Part of a small language model's weights.
Architecture: LayerNorm before each block, rotary positions, biases.
Each number is 50 + 10 x the weight over its row's rms, rounded and kept within 0 to 99. Layers, rows and columns count from 0. The size before them is the row's rms in percent of the matrix's.

# up: layer 6 MLP up, 896x224, rms 0.143, rows 750-755, columns 0-111
# down: layer 6 MLP down (transposed), 896x224, rms 0.073, rows 750-755, columns 0-111
up750 090:51 40 54 43 56 53 58 38 63 66 56 41 50 45 56 55 52 58 34 50 51 39 46 59 37 57 60 53 40 49 50 49 43 26 52 54 55 39 39 40 38 49 47 57 60 40 36 40 57 53 39 56 32 36 45 31 54 53 33 51 50 40 52 53 47 57 54 55 48 33 59 33 51 64 49 33 44 45 42 61 31 26 61 58 38 68 56 54 47 55 56 48 59 36 59 64 68 34 38 70 50 64 45 55 58 55 44 58 26 67 56 55
down750 104:66 53 64 51 57 48 53 49 49 51 61 55 61 45 54 38 83 34 57 47 41 45 55 57 59 57 66 54 59 50 44 39 52 55 30 43 34 50 59 46 50 45 64 36 67 35 52 57 62 39 58 75 55 56 58 40 48 38 36 42 37 39 60 43 53 51 46 61 58 47 60 51 42 40 41 37 53 32 37 46 38 47 46 51 61 56 55 47 52 44 52 44 38 59 57 78 64 42 38 52 57 50 50 51 58 53 55 52 34 39 44 44
up751 106:40 52 44 38 48 42 58 55 41 59 57 51 64 54 44 46 48 58 52 23 38 41 63 54 54 44 49 50 61 43 67 63 46 46 58 70 52 53 34 30 42 71 45 43 58 69 48 40 59 44 40 45 47 46 46 46 39 59 59 40 48 48 56 52 48 57 39 48 47 60 50 47 45 38 51 29 53 48 31 48 52 39 73 56 33 30 59 57 52 56 46 49 50 64 32 51 53 47 61 54 56 56 45 43 58 61 34 62 50 62 57 56
down751 096:47 51 44 52 51 52 48 45 52 36 59 49 62 52 51 51 68 36 39 57 39 46 48 47 42 53 55 54 34 44 46 21 48 43 50 66 36 36 39 37 71 57 54 47 52 25 46 57 45 49 49 61 67 43 52 56 56 43 58 60 62 46 41 52 54 32 45 45 55 48 47 59 38 53 71 40 68 45 20 56 39 42 40 49 60 56 30 52 52 65 52 56 43 38 56 65 30 55 46 55 44 50 49 52 54 51 58 55 56 54 33 49
up752 102:37 49 37 54 43 40 48 52 66 54 39 54 65 44 60 47 31 53 62 56 39 35 64 69 44 49 52 44 36 35 29 39 56 55 59 51 39 38 60 39 67 64 67 47 63 55 47 55 56 47 50 19 36 40 45 60 63 49 40 42 46 56 51 59 56 58 55 51 52 47 52 65 63 41 37 47 44 32 66 54 66 54 51 69 54 55 50 61 65 68 39 59 44 32 54 35 57 40 30 49 46 65 65 48 67 64 40 54 55 57 53 43
down752 097:36 54 62 56 45 50 57 51 45 25 39 38 59 63 47 55 49 41 40 43 45 52 40 39 55 45 54 55 63 58 52 65 48 51 34 59 71 44 54 52 51 45 34 44 37 52 68 56 58 46 57 34 56 57 34 52 55 51 66 48 40 44 51 37 61 47 44 68 39 47 47 60 58 65 51 51 46 34 53 46 44 50 28 54 36 70 62 48 54 48 67 56 51 50 39 60 41 52 37 35 57 39 33 53 51 46 58 59 56 47 33 44
up753 097:56 61 28 57 49 43 48 54 35 48 40 51 29 49 44 39 61 45 57 45 55 42 58 44 40 45 45 56 50 42 51 46 54 34 71 59 49 57 73 54 64 55 69 61 60 34 39 62 43 71 31 51 61 50 57 56 53 48 63 40 51 38 51 43 53 39 47 52 38 45 36 51 43 58 52 48 59 65 62 58 50 42 38 40 63 52 56 59 56 55 46 57 30 41 58 49 51 45 51 28 54 77 50 53 48 42 57 50 47 33 45 61
down753 095:71 62 31 51 40 55 54 43 48 41 43 34 55 59 55 72 61 57 40 59 45 57 39 53 73 48 52 52 30 48 51 50 55 39 32 47 48 31 39 54 47 59 46 40 36 41 57 49 41 44 40 51 59 55 41 30 61 50 37 54 72 45 48 36 47 72 45 55 44 41 47 50 69 47 57 60 49 30 47 58 52 55 50 37 49 61 45 55 35 46 49 37 39 40 52 51 48 45 62 37 61 35 44 40 53 55 59 51 45 68 43 59
up754 098:61 56 54 51 44 42 29 61 35 44 41 35 38 34 39 55 26 57 49 48 61 69 56 48 18 65 34 54 41 63 62 52 58 57 48 43 49 52 58 40 40 38 61 46 63 59 45 60 45 57 51 62 44 63 54 61 55 53 58 49 70 45 54 50 66 49 43 48 74 44 59 52 78 39 40 48 34 59 58 45 49 45 80 56 59 64 31 49 43 45 46 61 57 46 47 61 60 57 43 31 57 42 47 61 67 42 38 75 47 49 47 30
down754 099:62 46 75 50 60 67 58 66 46 30 60 47 56 59 38 49 56 49 54 32 43 48 46 40 39 48 58 43 40 48 42 50 55 46 41 46 35 57 43 59 48 45 46 46 49 63 64 41 46 42 63 48 43 63 48 50 42 57 48 46 52 35 47 39 46 29 62 57 37 44 49 46 48 73 57 60 45 42 60 36 56 71 58 42 52 44 45 34 33 40 37 47 36 51 55 53 58 45 47 56 56 34 41 66 64 39 51 56 67 54 52 65
up755 103:46 57 51 54 39 64 43 59 63 42 49 41 53 42 49 68 40 53 48 67 46 71 45 47 54 55 69 39 50 54 45 45 52 39 49 62 57 45 45 43 47 52 46 38 53 63 41 40 48 56 41 46 45 48 35 41 41 54 63 62 55 59 57 42 46 65 60 47 43 47 58 44 37 52 31 64 52 52 54 63 51 69 69 47 52 38 47 51 74 28 44 49 45 50 41 35 56 27 42 42 43 35 50 65 54 46 53 29 52 36 49 60
down755 106:48 33 48 57 36 51 44 51 50 39 60 58 58 56 38 42 54 57 41 47 51 38 61 67 50 56 59 54 46 58 53 49 44 41 45 47 28 51 64 40 51 41 55 59 63 41 41 38 56 52 58 39 42 31 64 46 41 40 56 42 43 50 65 65 54 53 42 52 49 55 68 56 57 44 62 34 23 56 59 50 56 45 33 39 41 36 60 52 52 51 41 40 63 40 35 45 47 43 46 62 38 63 38 59 36 42 69 58 40 34 52 41